Weights of a small GPT-style language model, trained from scratch on English Wikipedia.
Architecture: RMSNorm before each block, rotary positions, no biases in attention or MLP, normalized queries and keys.
Training: 1045M tokens, 7973 steps.
Each number is 128 + 24 x the weight over its row's rms, rounded and kept within 0 to 255. Layers, rows and columns count from 0. Numbers have three digits each. The size before them is the row's rms in percent of the matrix's.

# layer 4 MLP down (transposed), 1344x512, rms 0.0421, rows 1107-1143, columns 128-255
104:121180137121160127116157137167116122159165155128100128090121097122088147138098109129101117136127095158140116079138149139141105099146128104147107173160103125163128159180126101152095150132118091135159137097163095126118139096129124125147120125136126136158095151123188141131130145136136140118127106103153138122111108098143104140071142116141160103111163112108099108100090122165111181159122
097:120120146099078117133136079156123113113137184111158138127188147133114109104133129089114140146133148120124134132132157104123168086140176113106104137144124115111122126140099115165082110140101103164126128113142146147132119148101084100116142142113129147129167115091133139129145152137155147167114123131155084122137145136155117147083138128161131126137120155154143174178125153135101148113153
108:111165117106129144095139107172127088104120142111172104113141152176098165140121076179131132175162062156063127128114117143121120117134135127130103131090161079123071112080126116124091157128121103140125105130135093118140135157116139111136135117128093140143096137105110061113133153127125109078133146125109161156094074091158168174080156127098119103104127157106134150111107129084124120130124
102:133119144125138088163139111106146132110113137076165115093117080102126156143119144163125110140115092127161119176142135098084135138152122147113075104171136144077133148112114158166160152145076142160136127156118130138163160064113110109083114131103100067124112120125132165142138135111155140142082103177156106089119085127101149136115110146121125162140161102117107111135107127147102125109110
101:181132144132140123157114123152135145155092135118143100142094145075151104142128085118170088137097122152110133170113168128143075121165111135134119131142105126122111105175124133143157133149153157163129122134103140153145145137108068151188163140095113087118106088114145085156120097141118110154091110157091110132133106151131112082147153090117150129152137119186114136142105145177143138125132
097:111129110138104119136106148143144157095156123112113111133145117126167106156133093161093107118163127135139103111124102127099146076128122162085117125150172138132150083084126109162055115102154084173117142131126175106109124135118146138120147171124119126124116155120132151108113139149114079139150135110135149172089124129123135076125106134125139117137132137154131160128092142101142151113126
101:088098150121125126123121059109126112088128161091131120127109104156099186080103133131147167157156099168145172135119131107139155096160139137163143129125126058095145103094101119149118133132124119090156138165142140153125114146138154129116092127125153109130136105129101124148117144130128137088168146147136117109148147147130105117087131146089090157108095092100117141149144145157128094108138
105:140128140153160120120122163082168112107142165066127120108149119123114133088088139125136132108154110097131136152142126062167120102077147095151117132064128145131130135131079129165109135134124109095121095084103133122078087081028115103097104114113150205145174153160102123125084113175090132114160135149127100111095136138098104133084105106137139132091107117162130158104156143162122115122120
097:157151104082128129149145092156122110099133128105146157128168145113144126122101197064111151126107134122120128139128161126116136119133121107142121121160145109092096120125084114115138150147118082119111119158120149112124134162104131156163090065100094153135176145152146153135070122120124148148159127136134111116148114151094144074123134183109133138160120139135165121128128128118128150093089
101:154151151108133154123164080106113134106127104136118131111108123152139158142094154108155148096130119097143116117143089102129123129175132112105142136117129110133131140121158107139156105139108127114090131138109159146120116127119153114115112108139097126110106158128135137130143150109131101139146103124119166133136147111094159107156111153120213127162151131118128139153155111075136158083097
098:134110179048110140073133094123101159112117111100134112152173185085174131129134114108102099145101098124127135107099137123167134081150120161125144117127122157117163106136146131102118133119103088112126148133099125149118131144125103129155110156104095130161126111103156109164157141145138123129131113139159129136187110154126123143146137114113126141141139146137116151214140113125089128173155
100:131142112132133134147166144166083145171105160134148110083086119081164110125094122142110166147097169129137159129137103132119110146130101105104113143075106122106086142139162146109103134184153181169166127134108123090112140120132079122125102118122138122156137121113131128137114111070081156192117080158122132160138134116118130144143126105115134096130147096153115108134136174164139150110111
101:114115092174102096092104124127135130118095103152117130140131159147120144105154111116153164147124164092085131108156125145143156166114137140086137130096108157124134140162115122124121124083118120156112131159158135158135102136091121197150133142111152106085112124130106116141137150116099118103155158162123128122138129130138132106134118121111100157176137109116118140105158123175139117129121
104:104120161121143161152125167148148148108142119112115072139120124173156109163091127136131144120118112098152140141127145091133062107123101133109121122110124156115095131116147130087176120125085144130106122143065107180116152131114125125169145108125100087101131085134162105089162139133126133158119167162147071142147098108159127105145138155114098093113110114130127135090128109110113088160137
102:121130130125132153117133102127128169133134140115118144188090073126169109165151101091189120115145105129123152148163174099104081111127125154117142157107122140133128176140131145151120126094111116117070110156132082131138127140130160081136118118089106134131132102088128101083104123144140122142105143145131146108123148143083092088107152130124120111135126095128095120121131140153140099151142
099:124147169158114118146106135105150128062128150130125144115128132152146099116089127120121105140118150122116123117129134143187125102106149100136155115073121143122122129115145207158122128114147134154135125102123108139118106146124164116120121162144134126098103156124129142142133139125151080123124096138102128120136141135103118100111147167128082119129157144109178073124092124118093139098123
094:164124130116122092136138163139052151143149160179108150126175115116148098132129131103116151177127147112133146105165091156097099123146151103133104136147101129134109130108105138116165106163149107149178107121143127115147166119110104144124151130133108175088097131130089086108144112125110108115078145116108146117153148143172132132130129120146127127146095192119142160141135142111151148134146
101:111109151181190125144096134117101123132111098121140115117139108048096107119122111142129086078136158101073153131127109154157096098104143153123142139132118149137107157153118139106103120112118122143147115147150098164128169135144134131128086116145154210143139117122184109109117148156116115105115153141156108093131116108167125074114103134151099164108132122100155130126145148107097114139110
093:127152098128106083150107152116117111133112142077110118138157136139161123147119121119098121131088086094091097099121096135162161114118115130099089112122150157137145120127156135132139129118129101098150139114180142134133147163153134130123166142155131135134131163124168132109078155206139092121113149104135143121152164177097080117151120134134108152154127155132130143109118174115127099126141
104:096145158097135089139159082109102081164135137104118105150151113127147154128102134105162127143151130175094097136125103106159168134195087143175107103116150100097118069125147145118131154147139181135130143117115125086136105111117154185159150115156101136150142088111108131105129089105106102141131120132104110109111087130181119137114157091148147122122092132160127135103160139132136109122100
094:127160151093157161167069129110142107119120119166151113122115162131137137140130109144159131159150114106133117145141110134137079097108110154134102108101123149102117133153135128126123128134109097134096164093136134110102136158138134109145116146109136127173135158141080105129160113124135118092177169130091133157121102161151101137121152123166156132090121114139125134117091148125083144168111
099:091094120157145174147095150098134108153090119112139121122121135140056103103125124143134114112129135145129135131080130103126108126183118096126136112117146098162097108131190139113113121098159100129089092134118061144103148157155109109098143106115130162152126104129157111156070144148121135143107139114129180099150131137132154112164139161122120140103114126131145188118156130094073095100114
094:097102113113110091122134078104158142140134108138113168132153109170127102139141164134127167167173135156114128128105133141154133137121188165101162113121129136133101126103071156128083110144130122109122130148121102132140113139110128141087148123113152148125153133106141083110142128106114139095122070115127147136082171139095137117068117136122098147132143100130145107115119116138151134119122
099:116161114131147124121101150173185117158124168130131078106092095121097110117098142136079106139081090090122158166153157140148097124143100157117138095138127120132148123124154099102150127107088082097151088144136150128146098073121122092116081126117142068116101172139124079099107116103156133124176146170105136096141121122141135115122147165152169142118113110147110121105158139143131160161148
101:153150146127131134111110122131127131114155163128114113123118192120092163143135154182100129139092144090148132133145071099160108151079125146082124068194142141155164130069132155123134109161139144140152158147093110132127126150143118139132100141109152127116119118095126137105161140150166117185143113104111155148176081085163126126101137104094148129188101145152151123092139135092117092097159
109:130147128166165154122150117147110097154109134154130137165102098137144148165156120193100122123089112124112101121138150152150100150106133124118123167131132132142144122128131125127121111145128132190132153128111146114176112134123139116138121123138134107116131101160139127129123158120083084150152085113118128134150127100132123102116116114108123130113142129105100161131090080100133136113139
105:152121138126113129110152124159148127174194114164148182115104147138124121134136137098158113146150125114084136147143143133138169140148123149190137159089102115166086166116100123118141123166101151109125159085180131094095092127123140213136110105160145127175111117143097089132158114117144165148116127117141130132097108105121120103134136115156136139136103136170140104137128122136125136123128
106:113135119153167128142150168152120165131141126163137140128118108070126093072067149189157127100151114103114111118128107133170109140093138097175110144111126111118168123099135124161098120102171102122137142142156148146099122090159154131092114120194154132155136139116134121117141140107143091151148129127137145175109140124162129076142097127091122147118153114122134135144084132130154125133132
106:103092119108114107121087144166124088118144111093126137141193134170156140109075152078112174152130122121165123155123118149179138119131114110122111116125160114127098113119119159108134151113134125111134129151153116142105107111129106134110114111103111146133131108111164121104124117095148130116122174130135089154122134175139116104124104169162127157147132138134129113067135126145128114151145
094:094137122139161176160139127130139132133111146100174125138092149101150119081140121096113139133105165151135114116143140135112108107102067120062162111097110117169130108154146137144111140075092150142087112118123087159135131138115139137163165107128158108153139144148155115086102162162114118173111152132108103143166125083137149139133144126130131130136134097156109107144100063108097130140163
101:120157104127136118139118152175121113100105127122101133090123138110145101096117103101103112121121104137106139059121109099133088101115105113117144102075152157075141106130139096137131131067148166115151144112146145120123091124132161130152127157100112101139178136093116159097138135172098115128136145104135164132153170131159157114144150112137121134159125128142133108161135162123107093126092
098:156128116108089094117113120109130135108102109133071130184089097142058101152131125117123117129103124123117150143132103109090108144097116116149140118103146116138106158104108117094127123121097144106129129136132146135127128163118105125175082112143111125102123116085120117126120122103157141129134157136079149100141155123137142159119158132114146122106108111153128145114123129132097124097114
095:101092129142176140120138097125156144094122136128162086118100127125112149131155130100139121143128100139092153094130105125128100018141102133122134103118110154133125144150124111149171128120159142144119116157118087161127124113089128151117108123113126135103146107124106138146157102125128136097194132171124129139093131133130124120110160097132157151126128083130119109154156101130186105141135
109:124123134126123149129127146130107127073110124114103158114135137119123102099138178101197121121146121089153111136113115103104091111154114116099111099097126147103135145072166155169094168177118123165117089125135161139119141079157141122158119106129097174115112152134142079155067143090131137113126098123163133124126161132098161136101110156111126129127124154144171150181147157128138121088122
097:140157153117178156187115112153111156145146183112116160123149127188121105150166187152104139110151129108109151131152066110158142172098123125107113148117152104107134122130122165124147107134114142145103060108119135117089152122149131109107106145132101097106147144135123143085058118099114160105120120135154109114102176153101173134126115118129151143089115133118096091091147119123103156134100
105:143164127166109130157138116106162135100100095109103129139117131109118105130127109094135164141136157108123142118114101132093143150171158145185189125123152162092142149124117148098103175133101146108140158088132125133107157118150165119069098147094111142117085103102080139118154099084095129148165145127148139141119137113121149134133133153127133134114113117141081162139097140148152117129109
107:099160127100113132133100121146114160133148178155114164139121112131153102162131131161126113141109113166107134087180119128069134133126119166107132138126123093147136171117135171167130132131129143137120136113138152149176168094179120110132128124150103108128104100116105119129092125120078109117122147119137135124146110147112140141143153101173156141125147139126113134114099136133136115165131
# layer 4 MLP gate, 1344x512, rms 0.0412, rows 1108-1143, columns 128-255
094:164149118121142153146116136112138171175137167146088150113104137131124149128129147117154138144130177138135134144153123081135072121072155152145127108119124154131109126137153171147141111159109147145108079146103114101103123112155114088104144143125115137155138126117141105121156130140159130131084100128134126149130072127088125142115142159157139144137118163121143137134101145098082113100119
106:179169161105094079174124145108138106110118141112117116114092105157125098117140113161112123161123094106116124133068137163152131134154148099131133137103111116118152101119131102130118127105134100115158077135126130110184102140146131120143131112124153098146128130127124178175119178100132093087098131122131112162145111127154159115078157167117174131184165156135138123148120126146112153167149
103:163138121105140123190119095099105105124150106106173124125146109135112087110127117117107110133130147147127107097149116077108151177143129116120088143148097120163138087157099098115125112119114159175120156137133125118126087102147124098115175127095140147136155159125093131115136120123142131122134136163126094144110122162137153115108092142131109152111195102103112097134131155138127135148135
101:127085161155095151138136129149170112149102164098121112133135113169107107135124129130099140107158143126094152097099122132158118139133100104095117133148105130137137174154110108104129125122117064120151144128135119110079082162113142089143154133170167156105143114126130186122140158113164132105090145135154146127131127117135143104117106122111102117133112152080102124170150089132109146087126
098:133081087167135114139125124118118183131155086145138141141088153100143110127093119140103130123136126117102151108095102131123147149092146092140180082143150145059106148132103113113110097094128115141130092102113115122144088156160115120106126116144170106127139139136167132114089150129118122123108101083149112138085110109121146133096097117153114113149144103122161098138113117131077122111125
100:136153156107131116124090150140158141095137153121157119110120141159132121058136158096162109092131121074097104114122115130113127129135131137093101112112159146136122124193109116120082073117074121134124156118152092153162126149114114086141172132131162148158118111112100114106119141151139137103136111146082136119133108155134125124111152143142127150107157144128134140143170147101161121109131
103:120135132092133102124131090111114153130127130127130141113119137131128137115123166147139127167143119112099118151113115135133119140121171146138122132112076105129149111080166120125147088183152119145127093156132117116124110178123109131118136101115102135127140121166085093136148140070140126177108117092098100145120131118127127095133074142102122100128122143131108131105087113115081150105128
098:096132137168118139121136122143122134114183117142109155157100155139153090068155164103098160110126063109095116100117111147144147161126102100113134073107087099120129090135135122150181093107120117128139127168094137129104090143126140119153157109123144145112169126121147102118146119109151118130107140129115138140155085134128106113150090162126106135131123086088135114120145149075114124137161
102:131092158153118142121125131118157165155113124147125135123152092167123132106145177141124167159152124107090179106075130158156132144099123124113130128150140156082126109140111129155180122135153098141128154172131061115128064150123114113118137117154144103129159097129144088127096134125117123155117132111116100124150141095128118114136101159147129129127110143117107115106130159149100112167151
100:097151159153097103137141145122123104140161129149119109123136138124152082137154126164099098095091148099118121161156141102143129162156113088146147136160112159127125121089140140112149152127145141096118084119104122129079114119144088152113131149154084099111108169152105171105162155111151105133062128114101135109131163121153145097098159154135136135096114105156142125105145113134106148102130
101:130130149126149098148068115154147163071139154118174126110125156120105105174174141127137160138139142137114132123112132106118106127157125145118084114100125085124177109163154137160113140145106099130095132102160100103146117119118132129119124109118117088100134138144113103100123153145177136116141171150101116113125119131120112109108105132153091104145156182101168108129156116106115104097117
101:172114169067128150118121123144110130100137158141162128041139133149125148118117118149132108094103145093114082090136129140092126183107104123175115143152127156124177108119117122125138119126167172136082138161149116149141116139132144090145136106130080162119136103117110106097123132128157143182125157119132123158117108148137135137159171150133103161144118129183129128100097111120135141126175
105:105120133130123144161128125082134127133152117167137104088140143139157157098112106144167101090105145102136106133151154126137134157134135146174109129159098121129111176134123136137119136088151158112130106111133091148158162117131082123105176183149103197123141155098098135167113128151173110153125152125149133159132107123132094117168169123093131116106103137137117146127101129136082139103105
103:129138140112137102094085103141129111114148089130127053145099141124167114135100132108145153149150164111109152114104134148135087159086130130136062079159111119094153114112124139119161100168155096108133075152130135108100126147092129114102141122133145115126112155122088120086115129153127106099107130098093109156201140122103140125146126135123142131121118110126134117091109127089083116155119
102:159138167138129166121123118136134143091146136129121135151122102128140090100154106144099117116136109121116175157110127116134147157154120135118179111141134133149154133108133148145121112157099134115156102129120090159112077139139087144112132098121154113096137115090132127143125120095129154177160130092118132166109134130101138109126141186122150122116119126077141141109107124093102165152126
090:115096166132147171126117084159165133120105111109148146119085097140134120121156116159146135074104090084110124099120160099122128133106121124153142126109160096126164153124139117145094108093078113080144106169113106112104074147104122146094106121097182104164138140112144182127101129109148125186133135103141148142082076125128125138101124119110117131124126119151126129123117100145110107087140
102:104137139089164098120097128112129130127121127134156117087129098115138130164139099129136139116123097133114108120135131113143106143103135088128143146090103145130115143147134109153126118152138049077117119144138117127094142086088098150087121094125120127129154145143087101124156142132149116135109149127086106129097118154165195125117135125152125129125124151179159105109097154132109151147129
095:116138134145151112127138067151106117128147143208154163093168130125129150180101122135116117153135149150116139127137122115112135144111137096146093156160115097087129134157142108114137103106147096124138111119147089137092139105133150154115092174144150184155141157166114154129143128135140140121124161118081119132139150135134113111143122103094175061142183128131136095132153109119064078162096
105:135112153137121096129147100159077107103175168100129177106151162129165161132131094145116125121107086072107130086146135069123078141130108168117121117116129108109143139101155181113098101157151091134156129177116127116105162098112088110115089127107114126123142140145106103160124127150143122111116156085142097149086100097141151107120127117133113128076120101129143163102133113114085085133155
093:132106103107123140112118159126157119091174100145167087129114138187100140138114156153121143142154107143140130089100114157165151138131083127124144125077106135122136123121095110147089120143106129134135122098096142114120132150147102158164157118172147098111140116108077118073140119107148109108079115131157128171138131093130154085092151123104111113101146155137138130108102161111121125140094
097:123155142144132129129157108088070116124133125066105126143131147121168123142175145142146140097095120050104144133128139130097121178207106114114153120128118150136130108123152075175101113133162118121149117133126122082139127123114086066127174100127132120154139139148145123113107116050147137174114126142161122134118130102128088126137151121152108098155143119144160153168115166097119136118192
093:143141122154126147091129192127096121149143127086146107089164101101126110099123084111093173072080164171111113119159151134104098150139132137147153133120118098141130122140147085118104104083066120125132099133123127120164141098090148101137157128120155128143120185128109158132179132175153120150100136174125107119112129119095143085134128129148162085121134139133150119116117119135147151098132
100:130085121198168141152173131086107131151138133133148126110087122133165102107151114122139165137145146132133155112125129108152102145168140086169095141124114123103111095168126140134112171085137117159095130141135142145107135131137097139100145128160094128117141168112124170135142122097105147105116100090119127158124143115123084116162133123150107103161095135180138105199097142109132123109147
098:080114155138153133103124094142142129148142128106100139142110102118139106121150118128148091130085133085084181132132105131140169121126136141107145109133113115112083119061140160138055120096119112121117068164110097163129183169111111117159162146105146136146141143088129152138129189108109136162171121100118126152131121067161126143117123144089157123191137113149170127150118113110120142083145
109:137098149142157123134136113104107139103167135169127137127141123097122152138125096173129127149168117109118120094104113149127118159136168173085147112143092108138151172119177143095113110098108129138140092133139094106134142112130120098133126163101110116100138146161093127124159150114138094126099139131118104136086112094139178080137161110133159117111150086160190115096117140122054128143150
100:126146144103116187092140126127093068152116128124095123143136163080085119117132143132104119117145127117118140108107167133088105122165149157103112108100182144097140123098156174098145132088135151144085089125135110142118160147139126096142149170121117128108117159139144156115112103157144125110112175116130081064125115148102152152150136098129121157149136125122085142109117077117116102073145
105:135168135083171113176113152149117108144090099110178096114127155125108125145122168110089106087107125115094142119147115106170127157156109133121134121150124128161120130111121131115091090120111084164145112088082120116134127107135120095127123177129141128131115169197109115144156147137156141113139150139133123115111122158120136125161099125135131128104158146150139148136136082100102103107117
107:148188169145079130120164165152129137155131098156122106157131081121101158119102146178134157118101153103068120111083150159088125184105127088120117124165136140079161114150130166108114137129132105127127109116124114105144167124155127122125122147100142119136137108117129178129154188152086184099141151136135136167110124087124154135168125147114127138115120129136129125135113123116148093133128
094:094137153107147110102120130176110105140145106120146114076156127110136117101143095160061119068132102059116138111113101148179128136165133149145136117085107097157160136107162142139120134155154136095102107158128130154121130120106147123073117140141080132127107129121092155138125161093096092084167131106088168119099135146137145088115128156097126173115103124137157154070115144154139157128153
094:131105149148147120147102144127162116142133111127161101153105088117140089116107121109117111062154117134121151096129174116135144145138141085114151127158129125150113108100139133112109114166123106148114102117127098134117126127122125118124146152162128143162106131122143159153161120112147131146129107092119106134071132085131110159141129122139135182145124105202125152169107134084104132125119
099:149120139122139112099140144132130126137135148144130112119124137133119103121081092151121124085083127121143157194121148078134094177111140089121142124112097103123110127109127110148095121118126121113128134136127112154127154094143113128145147137158133142166096123125102123149122130133139136121157106085142171165146072127079077170148123137123121120144122161135140139145171084118120097126126
088:137144163124119123131134126104099107082136139090135111114105120156126138060104157125118117131130153153109116114140147090141146133118158117088100087108095169107134126101168125118130112129136129126117118157156125089128135117107153119138107112121122135103115118123137147132132138110158133081101160134115104149152118098127086118133128127101130120122177149147147144102114144104112120126135
109:099097150135146118119154133123123104077110109116136100096130153129136155088103123113138116140130141105114149147109131146143097200171103090145127130162118084151104127136171129135127156143157117153098085114130131137115103170131157085134154133111108162154126146112135154131181168127151124115110117128113132143117131112103127127159097107062181137121141164082131132136083153082070114129130
100:121130120157144148124166105124082159145163130106110185135149082119117130132119129076114145096131115080135141122144104139105100147072182154133092112126104115136131097144134166153110134124144087138165093119115116084112130123095136103133126155078132137148125115168131128082139140122145152108107139118144120124109127159083113134156156127097108085135134127137105116097132104109118104088118
105:100139170129123138119117140147108135100155105097140107136117131118162098123130118128064142131111139133129135129166145085118123148137170132136107123141059122124092096149096174124146126098164172131101117174123157152119154126126162110138120096126087096132115103136089153117106154141118110105116134099173138146081128148154121128169137123111148147079101103104150158131109115128168078124145
104:110128175111131145142156117136126108144139115131153129128121122108122143098143179141121118071159103111063136105133110057117096131117155149136130114111127126105142103157181119100112085149140132141159080152094125112121117100108141083124155151119154112130163145122136152135107163086172112113125132144172089117112100144160104116128104113119131124126157166084102107140126082153128122094159
# layer 4 MLP up, 1344x512, rms 0.0429, rows 1108-1143, columns 128-255
094:107103088146129142111104129118091102094135111114128126133126126103124100150157125130143096101161145124126051127133090070124115143127119109159120114123090127113148134146110142161142111146144164088129121117125123162150136126148138143150081124130153124162171177133142127115122191077108110111159114115060131156101126153130100134139122108144106101178127135166112120152117129148163105147102
104:219084110150166142130130136129111118122163141118121076127108134118123138128089089139120138126141147110106095090116145134102135132118102094106160137107157138149118132166208103107160142109132069085136126160107147141146146097151163109147090116148144117144141144132140167143182148148165109146119158134099119126155130131087162124158147132145120118151125121102091158148124143092127082173130
103:125106153122134149110107119103107131119149092144137111124138156106097117118153167190107132153143132101136129177073120110143092118105138143155185144164145161132162064091131102166110127158102147124206103139152139115100104148083102110163112154118165131092136117144137142117123115100117105119132130106158083158119105086163109149138123118108151137144138128166170094134108112164127139141099
100:137108134163120091124114129113106138126172124142121131120140151155162141109102141126140124101100148118148140155147127117092102137128134146113118177135162112150117120157129140137116120098140086124131146162124120146130133161134110139117117128139159129159143109138158104102098156144138141097117110111132117115132149130112126094158159136105147086106116143144120114147169088145090116141127
094:138157129163128123095129135149125167152135098142102112153136143165102119121109103090109166148088112132163120158147130131107129163118144088089088123112108125097152138132102108119122104134157148116147136144112135125133132129174111135159142161115157166123129107121127164124079154142107132164162166166122148119170162147139108139138142143128127107099125126146102119139144106107100135142094
103:202101149203152130134116112145121106115127128125135138148127091119125164142101100146140096187141127105095124142156133139157147143122124144084096091098132101083141137136146070104094135145114124142145160105101110160101118146100135177137153153153119106121112120140117105103128100165098158156118103131162088138109155127135154129127141161134117100112144087170133145130132167139113176136114
107:152134134113119087153081066163100136088112090106142153110175096137118117159112160127164141101124142113097116151146154147165186134163129115099115137137069143122136100112089125102137133149157144129062130157144178084128097130166115103169089131139130117146129143106180147121143141154172159170149093118131133151121146115136160162154126085132125115150078137148107118130089127140150172141131
095:125138151119182125115096071123131180116112134150127139090163149171151152125150103144119133159160131132153165100087106108136106113110126113121143122126134172125125127126160062121134152160106134107101129147130116120122112118130187140062166138129127133151144144156156135127121132112126124138152138124155129133086111099093122139119171140116131080094117131101136151129152091123115097181132
098:120119147132143152099128158150123171120166133074138129128117105089118100107100137138128128117117109120100146115100141170083107086124131116118116135080127128113122127131081120152119101149150075169132104117104155129163097168109183119147144141087148161122085103107096110137109115146148145101138131156126138153140103160151115091136109161118058151119157170129140159144151145136109121135144
097:140157125153157135157139107107093121105145165128094130116094117159075138142117110109132147091118133158179076092088147154112159106121108137131101160096104158180112113132129121140121148133123118121196153108143118163114152126114185139148104148133167132160174121112116104121124110100162131150128122122102120115088175129127174122123141153148150124099155138092114147140081131150127130140130
100:121173140142125117102140114155154070129128144130179107099116095123143109121121142107081094086139101135121123111158150120184140131159172134133182092075126168152096147140086130157171094115119110082149157076113171131118116157123143186106108092152168103092135104138125123126174086145128111109118106133138148122105131135123094148105129125150134113092098202102150093133076098139108099085101
099:166096147112103110135159144126132123103096136109125088124140115133128132160122171085137099106132135134138109091130111101150149161136060107131092109103158139144157104117097128127104175071176152111134163085159146128125099108111153134148171128158111139123109080104160132148110086093114110129110132127113118139130139128153163122094089138152146144088148089145120128141105171175086123148138
104:143146135134162101167122168162136145119147182135127112086093121121120110182148141125166127168107105129117154101151129110161141162100139131120108106112131166126160093110094108091125117159136172131099128124087116109120145114140094137091146146147075145145141128123122082125137145154124139143145111121122158110160154166098130149152151103106155084162081144119123146130158145195149161113163
102:121160107125122142140154116135153123161139098165120115129115102102114140125117147119141116133129103175141119126114160131100143176064165126103126103115089139117135137132149116111106141118140127121165128142138096146150093115114132137127096157124130110141126161118150119179105138134117137136098169094097091114121122148115116102124104156111130166117171111185116086118101119121103143152122
098:167129117148141108124167140129113146139123079120136124101073092118146131134136068131107133144134109158131150119099155134075175115160115111107122159175154093105121067107114072138083189122128132117086124135107124153147135152111101094120144141124135105102133088148138148127149163140116138139119156117129116151140116084133135134137104151114163147116146116138136172141120151143163139162179
096:139105119130133157112066146128149168133101136112144169131084098160093151152111167121138112140083110123147128141144115130141156095070161110138126116144144114101113150119136086127161126090118112118108125126181133121130075131098162135160091119108102134200130097110117150112093143136124117121139115129132153151137113186119080158091140146101147146133111135096097129121120108117142141098093
100:131133145098093111145072074108138117137192128144111104075170140144166136123179136147127166148130136121113144137100129130087165108136142140140135151136131143143098117150114084135121106137159091111112104172175110145106077144109109128142133120136123082080096108103145102139147115141107096156124130153121082171145145096109173122115135128133149136143082150115098080138131124105144153120089
095:142141150103130131134167125156130146132144100158126136091124142144112123130150121145117087089153180118149168141108127127087132114145160145135145134154127114144108110200096099115148098087106097170149099137064158171133143136151130136119108121126149133098121130134093100150151136114093121123095088147103124148128103109116144133135188172099091142146127158090097108105107134115117127150126
104:099094171137100128106174124183152147105134147124172109127168145102144081094135115130136155110127098134130081137143143123116111138100124179119116121140133142124107180177138146098126084076112135100131142153110153127096123166079158124110065146127121144148103120165136118130116138102121080128153135067120124108118121142141127116091113091122094132145138137142108183178118133153147145137126
093:191141119113104147142161141104097105135160099099156141129100107117125111139143138123163105141127116146122053112131121136128121175177125105102138127116119112123138084141109121135129094134106140142119100100109139101122092129164112141119117072107110156147138151151132138123136099137143117106123093127137141140082123099139112154121109138079099102110161135110136128129119150163115079173116
099:182159120111137148134145102157133109120133157149138115123139131115137085163124117157104106175124114120123141147142154120152136145119093134162102120112120135163120125135157104152139136118160109136136151137126144166156164104123078125118120121097103090100110141120103116173153122133131094169121139157100116098125136094144156053171116104130131129131132127142107138149135158157089083143145
094:145167110101101124097205154109118115136100130115135107163117109114104088079131090138132100089115092129113128124155133079113079113120132085128155163120106141152123111144179102128122130115152154071119118107109099130110126152134104107135126101098087141125164092083149170106111120115142111143147166100125180123156092115168083105144134193140137117179094106127132141111122150099147130165155
097:167100119120179159110125113127130188142158110142143130106161121143150130118160189158155182142116124133114087108115136126128109117170108134112107134129108085118101155138132143138114144097147128115107126139114128137161127133106099090126113130132078089137097099140177106150144154106143116151154104128123142114102160127128118114097140133114098153172103108135129119150086072077161115110129
100:175144107142123099127161114093134117133104121115118101078127127141090172125136137137086174142131122167137124122140149172150180153129133090084146134151096088117147153118149182131120136142138148142109121145176163138134098116184137137119164129132125100135097153122124137117158148144143178134104151104107156136163177079102092116125106144153115113145144131150105128148104141141139103129127
108:114119142075132126135104148109172106143138108092121127151141125164107178101098159145128119102120129152119120158165151149121155132117101113146163089111131139133051139108082106090113135149113135137121109089098096133151142148175150121108175115111134141101098117116120143137119110087188159146126116127151163155154131095134126136112122148177124133081153105107122137147133122162119154100135
103:104129118170121147119162127144119138168112101103129122106097116165172125100187098127141098106116131122154146081127100131062153089178106155122112112131146128086108104146137108091134114126122136135134104088116133178112152096107111108144085122113099113112106146135101133120119111137167144111140119111096130139133122117145074133129143105132153152177127143095094137108184046131178114153105
105:194119131118119162103151116174144096125106137136108122065120130111115124152110126129136157160163096149063073133130119117101113139126137116149098132100130130114153092102139119135146122125144140151118149141137108112151139136113126125099113092106163096099135115110099100137116108137112111125111033140133123143108135093158162115097118147162088153104118086128127131087141151159122121126154
105:108144131115110141193112143098132135110137108128130131142078099117118091130119152082153174132143126146113135120155149113135135149177099143120202097111156165128174098104114120151107123123115126119131092103099147130121128158122151138132129147144150110106092101135116127162123131141115141139117149166155079123142116151149151174143153131113109146119130102103112161095125113195129179093160
092:136133130104094126113125137104125111150180166120123081134068115135148127114117157169183083128120124098113139132107091121140184099153123138150170150158118139192123115124126165137135085173145161130124148122121181156158146167146100113062103160105079116081109120143139109133143108096134171138156114116175186107143101139116120136113089133166117140131111144125103086138100127152105147090122
098:130115118174144132123115138099145134115110089130122112149131152195089118110137148077114140119104119116123177133047108140134105109111115119116082136125173180103123105144141104127151167161149090102113131124171126153143129133152166129124132114093135114126130105099086125103126150109106107116098135142124153124150125127129121130126180125165131133149109133125103118139146163115213157139091
096:094163122143125165146130117142149134119147104125153137123108092085134116119126158136132125145129132170133125105118168132128120131181142090111173110161095120152126097110130137092154096111118161122115088086154145127129114143186108134117127150082097128088130152118153163118150147153117173113139142098153149115151141121180104171139116128130124104141151160113116190160144124118133156115161
098:131111126144136144127134161122152125080131138116103084089135135119135105126119079110136114146131144132135117121108151110125165096136105140099196110125136140111123121146134150107090138121117142142167134112147071103093151132134106137155117137147143095131091093125147094193149132072098156127102132114101063165108123092080106127130146110153134137135113130134116101100148136128136163121136
110:164156119097141122104103137123152130099102124097120094073153149108164133092127123143130116132115077132111092078146113117132108102132112164134122126099181097086116116125102146145162117138131147133137118166126153136122105151076128101120086144133135120109134112124105130131148131116096104183154135128121139083179150119143105115102117113119127129154077153120092169147132121151146136128124
099:158055110116143167149124125085170139102120131146150127107135147149143128145137156093141134138107138172128133119123142113164165129150146070137148128121119132109127105140107095122144119123167127130136152122144089118131107144161122155138151095137158108124121141106125133112152100116139159081101113086116114207140172107129085150112115132129110101150119110067114139180146138097142139097111
105:136129129137145118170136099145129090099110136150156129153158162103124084148107125116112141175141108149159154133143165131121142109121124171119128096181117108116123144148158113091106164111066087101138110127130124145109121097117106140121150143170149092098111158154125113116140109092122107112118135107117144102111172132127170115129112110116113143139136075159169134126089100104128153127108
113:124133122118141111132104177147102090117106199116149155164148143095090134152143125142129129167080096164115121119156115106115085136124113139135140121128125114107148131158137135081129105129129167103157140094124121131158168103107118106122124140121109102123160130143097086164093131123109112122172145140123073085106135164163170107139093089118141159090118140135102085108141131176132151150145